Weights of a small GPT-style language model, trained from scratch on English Wikipedia: MLP 896 squared ReLU.
Each number is 500 + 50 x the weight over its row's rms, rounded and kept within 0 to 999. Layers, rows and columns count from 0. Numbers have three digits each. The size before them is the row's rms in percent of the matrix's.

# up: layer 4 MLP up, 896x224, rms 0.122, rows 529-556, columns 112-223
# down: layer 4 MLP down (transposed), 896x224, rms 0.0557, rows 529-556, columns 112-223
up529 100:484529536536538439441554509542584506428513502491403523555452490486485519419619488472424553526452547490469546453475578451456502486451520529535335448524439582437463542532484446492604545495474499428534485591537436584387588508515495507583570464412530532562485495431467474552527520565454575513546469559512500523536568465540556449629496536500
down529 103:508550482509484555442504509557457522491589541492483537423542438532522453439523500436502461495601578603487424561532490481438537441563452533483514436464456518515559526476535484539451461415499515490501552497455436483483407453537534497619473454500514532577542562549487513514485437535517464485552490451536649450505527502565634538616564484522
up530 097:622491502415530490452500528543444503453502541516455500439447568608523421427505518476482394507467498541601402479556486535539552463558587505467463495378552535495556524460477507519470528535523418521407457505525459415463412488503471501461467518459440508525535467475531477479575473504456475537487442475495444455509404481475494480402474505467
down530 099:577522466593460435507474492435485533548403490485453529500536449551549615542535480505405534510593486523430517482526518451516429445484563414446595505568417386483443460613428481439499445529554543573467524495457579430575575566556591638583508558472537448539519465449529467561490548552571517498549420521515463470453538529482517525503525412524
up531 102:459513547561465472557424369591531521432444498533499461534487423437480573538406499604498551543476460408411439465596573472481631500517535551479467535455347485499537527462426498491479394505467527565458510527417577501458437541579517508496475441544511458514438542565542476530504479455580486480448429556508444547491516540489527571479482471501
down531 101:526508431544446405461513495519547467377424531493406473478479568503497516554519508499501520466519555495432518472549569535540548496485552483473513440463536529493578462547585456601509416543458455557572436502526549557528491482477563443486592553476496557562438545540415464561454512552518487549543454381490513500461535540505496531523471492522
up532 098:436587502504516538558440469416473503523507529538499423493460446522481408484524499489506446506427519481469396458492434560482528469433439365517511420543508476477504527448483458590535493439475528401556460494491451545517473441462637559511619489511650576512605487452450568505522533551518437509596554570493526471448472437516475504454513512391
down532 095:505484505410539526497519469607482566468471465524493530474491553578617559590459475483539466425482475470450471553506549497435442512460479613408402487528549481517470512577501538484449516569539558564444450535516585463517490437535518476486525487543390470477436476478528456525554495433520477469430556445497444614500483601510518411532438591510
up533 102:502525471458425529530521546490543479519488520540509441506606562460474490471503482463524582474490437461460542503500506512506560532498542475486509506551477485459371499636563455604413436510578488596481415484446524437511511564406513532590449665483500438426526571426474506492478516624485544520478429542494491654493477526543506486552473423479
down533 099:434453454581496521472504485578480562519507453450515521565455502504488477458525413522521425515560472525497514501570465391497512473596558416426461370424487495493439482509437447494482473434433535499461469507423478412500509533481476445577490461556527479587532442540558605479501423376527438520504504487479481489497417538552487544554452557516
up534 103:477448471487497508509465538440556599511414497559384506475456511514470477545416479533557543476510454431503420487478505635614520487569549473439449458550503539479521531560514462492624494527450538522485474475572562550424442462448528485540500513576515514474459532477523504564425396437531544525503456531505491456530404634435548542506533494573
down534 100:528526558534528522458558546504573483449535407453513593521495394452551545565499473525510368487422480568585504495549564448515480567620420539472575471513509628469482550457414526525504509521423481495516548405508521446531521482378510522514559532490417541502411442508477498477503454514512539499423409510544530470543395547476505467473529488487
up535 103:507481500489474525515456482462497529416481453517528484430447441537470533498562509518490583487472488532567436497549556529525537472576562502517463480440440538488482585439513512510552374550474496468444448499469467530515401486474430447606475469418512454523494387489488446439545477469467485506488528533513589544528557508496558409449485385394
down535 098:484504624491467533510514564405542473528532469544545525565500530535439513577534512516509444558591580505423489440450578484578560508474534443510517489462455555505494401422487417492534436512471507511431517456568522587409519503534494491448402463514495533446508519486425479484551460465448512528414489542565450442463442483564432549489489482484
up536 097:503431464413576521471533476502505443482542394503531542565480554457583452504433503453529541467477478456510445487502497608465528479432453541465493550508494526509472376513519568562510409578558473563568605506582528493416485499498456437472549529462592400460541559509497506495448531481538414587447494534497462503499538465436481447469576547543
down536 095:406515468514406528580584547524474478579495499491422498495459444466583534514533442465507506506406448470460529467520459454495430544466478515455493522471491436441456413484515590507508460391537461545465449492545500484546414544479461437563442508516443542635578508403492513426428533456528501488466526497452534499581524439527474445419458624472
up537 101:473495487464481483552501478469520503395567526422472511528543495491520450532490472501448458466526443415527502475570509491455530468533479503482620471506551446525524415540492553467443512557563518428511470524449483511550516523575570555586562583455429458460514510477405522511554408467545491513449579493614472502540558393513520516551604423476
down537 103:548483492563509541518508533463462478511497498580517422411471479593483515468516509529597393520597623544396538598502543529469420462483552498489538480460534453505461520522478521521606537587481494495565445503495503526465483491505471505501531414529577512458344437533528605565472484454460471525573447551422477607454449554515451586506487489505
up538 093:505548503544467473397584635508442507488539462487486581563473523452399489480572551668485452432484529479447496411460571537423514547464542573491464492415505503526498445498470429493557436520505499449577469526468483577391452466534514545520586497446512393568496388401450508435504507485520501436478486560422456598514462556556571462558525512512
down538 098:434591465406542686533560574483517375559520542469479468426516508524485501463582444443510563464584464502532471436468495455622448503458496528575521519497435552482446422508461532552383532474492554542403551562484555483430501510560555559475553497544437439510532485502505480636476487466494504559508486438452536436468450494478557440508463565473
up539 100:423542493584440493514557608523469547573524497494501556575487536457542491544440480409510506586473526495510539521399472547507519448482468426510531427586459636495527543483571448479364558553553588445507515545566500498468497493543427477504510469504500544504488442627473488438591543512580564475393426467584428500439437479540529444443554512493
down539 101:526419505511462451481466523514452433548490477511457422459514523520497547544500519436478503498561506499466538485562539470420572485534440581570602483519568430487509540411512537547455535532557552439613505541507556436586404477516483533539449520461388494597481476554580574575430523516509500505551513513528450524573596544556473542487589501525
up540 103:504407528456492466535491478611499453535527452514521503436506517467365462547535591478449542527492591493493513518438531482487471478432460609497472407522510575496518592489519495601530564445523496503522417460523536552384521571463484481451521479467573501611448470476523493475512486480606559505469456598557571511425552461483483509490547506503
down540 103:559584514454432540496483557505492518549552580472443419469551526485517562441503474504527492558593493404549501559506584537409466548602542499524511419521523414493651521475534556512548501504546471419445463578470515515472475517403491454452532540427536533561395474540455545542534508546426538562571607458559563504590502512510455545504545465530
up541 109:521464555559538567538386522582486547572498447492465433439475559511562437493479493465486518531505495495434576503423609538464513467540444459486518520483493599500533505531456466550533469499496540589571699489501494470489496528517583447442504492470502493490533444605487383519462513477479502569483482529504527593508498529513449437541544546542
down541 100:432493503508464422505491439493448478477445506491509624534473514561571539595577518480498562458556481479561457589534527456455523627455475495570410488531551522453538417506456530564524447486447431475373570558391447443542463446503496516513575498531492416535497489510492506467501423533529470413557495501484544534477504583525488433478529459564
up542 095:447432604473485532496463551554506422480523540530499505517512537545481478487422451494467576540504497458449495466429463519337559554526422448485454482461527438519515406492510475443516501459463532465565578609535454546552523541451533535552446527573532590497481508459503508470507497461565488480486558485347496546515477428594482506555446412546
down542 097:462586492425449470366498461440472543507386460489458470554414521514424521477495544537572421532480544516509436345485418567506489453449514575583442432536523571469463533451551542474414484460427453466518473407496530441513412479453397538493439560540559477516568498498569474520518486507404523543541460498511482527552560527480482527498547513576
up543 104:538466519484578541441495403565447470548470482528525583504559570473411474433551540470498437450364536497492536444577480474507534531548504491526478445558522538486587479492535531424566426512519468594445548549536456447473535419478457592444569549474483506580518583564470590459481549547499445500462517501535488496598496526453531544494431528504
down543 099:549451541595552509479617544504409434488488512500542511502474585518472512486521548496429549439459556511514540583527519487506480421468522470498474433569451533470457431512457505585457534527469453455471480524514486464496570429517555473567520553499444561523516487512492442497476565526554522505579477553500527480430560500566518525484479414521
up544 091:493501512499519467390496458381476581537532515540506377481461489471574501492506427519584526545511404482497559464519620527451572480505463479434437426410506463493508512398496444447552529467555499453519515452563394456456484579474543469471525477563478510438509450469545505468465414521572498472559516550494455367459481468593517487411513499473
down544 093:476499521472355474502486489499396455437519556433471600475487541448543453501455601406459495505540549561488476624454437480469456505504550477529489440548454450526514543538537581602450522493470494560532551530562565505508460440564453395527534467503520515548515488535446543507556632495537548521489486509436551549462482546443536434461574443524
up545 094:490431410444544579508573512574530491514461567583480492580439475533470611514514448516581510463441439559495418473537447434507561494529471493559490393496484650548488471504522595517505501487536560481499484393524463480486548507552488505496469508444608515521402546457484517550510560475512563493454526457451539515460522458426444581492511527489
down545 095:475378474500448576507503564461492416471524446494470490572402502535511537502517495528568417437437518462503501486512459383468553499486500450494574489600560569544487565538536563503517483539538527510527463517538492452594459536505503521552583446537448461504445506456537598520479489477505537449444479516555528374477442589532510529497500450463
up546 099:532463428435515520544494584412492548495482436546561540484531563479488423429398488459514563436440441512508458517572510517462548518499472511544429474566496528514465548486520449494388530464476464530613397537515523541485527500585413554425456482469402529460528435555504523422551509502430526419556432512417454500435442507485556477407558486509
down546 100:537538541480443452381404512538473534437545560486443408493425446533549561430495415513430504467478556580500495540556505514532500490635499452442526418462485525472448455552553577473561469497635479573495505453535471401608611479516526491524542489547537573513549536510540511399492507491497456461603534478443477475518460503524474546522397562485
up547 098:562519494515529569443412551353512547491563522467466599500523513444502572539458494493418464492549495536480501623544538592548403447525443459511467517509503511472533484433497574504477576451523544513473529443512481551509576556507469592535425506510516577508566475552555440566441558557520437447523493509455574510556465567444565485472539413613
down547 102:491546514477448406386565452510520503494448487478513344591472484463546401523456469511531520426417492545474535513561522419439558495355501414483536476501516565544584494473539480497525548532471440510500504512472479511537582533548439543510482404542544467538477537585467444497558490486477573534525538533444465556495503480421476445501461523506
up548 099:458361544474438503446553452574549566529419494481499461429434518504439455487391572461545462546541511458483544501533510506511533505488517526506459510528545420549519498558544449543530469477449475558536544521565527527449512549462468633443455483492507458558525529476535514509554643509387575533546503477446456498505459596569632468471526427497
down548 100:518512509480480580497502625518471484565511643519532457531479477527532478457534439534486477514437519515564517481522490565467539493472534507500556568574423436553530477522484520494441516523493624525564495528501439472568426482497493426459525582489518512458495464530516499488502509456552501534474463546490573443410494418534483409481472473500
up549 098:505545466470514435480542455560603486509467554457535431543445537551513561616437447569592470430481492445490445593506638537455478499495493573490399599411461565426568418484540520487421384517566491524538479488455535546523580479569448497515416497546589534541498560404444508539502501511517474609561468482563460460463498583554463463574507532431
down549 098:562434594586429558533571445577469515460428486495456473540523542397525531494435524470529528554506565435485519483571427439549540566517524430468493364523537392578461532530484538446569489501566517531448455515426472454501534446555545534555380407561502414492399500514569530511580561491564524541409595470422444545594601523493439422497455510518
up550 106:441474509557433459573446501531487511486485483558525535535537514376525470528475496563476528511554430560480435474520598441465402484551474578537442438418545479517555464452431462475490532475516391561461496500489509497483633517556545533546393532472469558492555489494446511465495500424473546464522430544438431535451543502601505531478454493437
down550 101:485461500531483512521448468461512451607485497450426553457452460566433395423584534451459552492585539456502571387507502524437537469530396466493503516465366486465471444502379602573445549550528480550552566488548487507568544597582525476449493500498538581464527516499488468495375494522527578447555518518533517449432564514450456467508581463451
up551 103:500610536489585467569550597508442450548466529441506465543517471471551477485495476467493538495460484359502531535504508529505426535547527552482535537492474479450426455561570519502457485594493440500564504447442451442390497461399461452545555552516534441383378577424539525503487570448488537467469478572457485636538428486568417536551522475461
down551 103:585400462496551474522495474499558511492392438547526455412565479561478477538535568574500495478536562452483478474492583456556446498539452510522540480447493607558394512487511387517500536496467538525540556572454534445456548485554560534521519438530513584474521430471628507521513480541478506466537542578488493454472339428468485566394463569503
up552 105:477464503418527512461471487425512468448512632584496549487556589503570476486574459454515460503479577518412593551515581455509525510474505518491521530471534480539416475485578463505548466508471556389545441424512432531450489529587465533569480566458487443457600480408381568493488510503494469571517629483547530548454533531536623467565529456481
down552 113:430568540477480533517492627453516539493410446471574522481504465447513516416428461504520499544582489459504496394510459542441594549530392522549497560408595486486546464450465555516418551559568483514528500547555478447486571567521429561513461494494507516458580508528534536488425574433523505477550455526450491495478500535493376479556512547542
up553 099:511567529472503547508501543496471418486610526598491426390541494458457523517440472467560568418527446522448421484623493553412524497441467546492509571537462495527581497501454441525562416480485469526485440579507592486479533517513546469471443475500454460600473438551430480445420493531504519468489484437493493491405576515492476432501487420494
down553 102:452437511466578582459552423512474483433524508500567473514502462539497451426451466529581476411509546538441494563496501466463566463439565570474445513572527488487528467423494556416484553531533536543485497422526488484449485520397338549393578550386577553565472482530502510489471471495560628482476565485453527521555416512457632472480490589507
up554 101:528551484469497429499482555496570489552449444542496472455507525507440506528544467474407584541519454460433493463609563544491446516582512544460603556560524587488461480534443411481535464529451530541517428424459473478473529601416508533474456504544496531421564495505554475584520441460528482502459473486543561533556532481544465501531453521515
down554 098:513509495442522520428475461456431544481481576462567524507525521534479512497543455486603549400474463517565540462534457477500495516550443517568502514440598509533529515465454477552462578462573480583525573494492573451544527453552536484546532535522533385514450567588504527479512523497443547411487477419564468586520459456343512492470507511479
up555 108:617500426537492565478495587505501398484478457467549382538555545485533518535540430532399544522501382501512501466512452446470562464462497366499549506530433435397509400448507524503499559573431445430614510494419466472526591441551394544475550532499604523482486491486486413498481531533491428490497496537602511434483533427564436630466536512449
down555 097:477524466475435572485531450571471487522498533499474466505535551411426534476582415539633429459580502548480544600504571513458485515443447552521442443486476462525474475603564432551531413484552532447433446543494542449536484462467643545438522580517522523547514567552514573498483453509583586539557428525540398486529540471493500469473461535573
up556 096:541484551461481547519522451459482512626493454589489558533576445520461446533463457514471462459555538539482463454375481511475491435427534542558537488541471583471516522504560530442493563519450456528415434511435451508489429548521555408503436478523363462489453533512483464467426533565521571458506499543472519464545577540425507468563555556473
down556 095:545531463543555555465547474521492500556443489486482402492490520404439491515533521416444504576568540534502539454509383401562508502575500522523515418506611469466427571497580615420488486479445524430439513560501467462495511510421593471526541493520547540478559553469429462466444572543502421525493492568498551496566476544542491473619499515519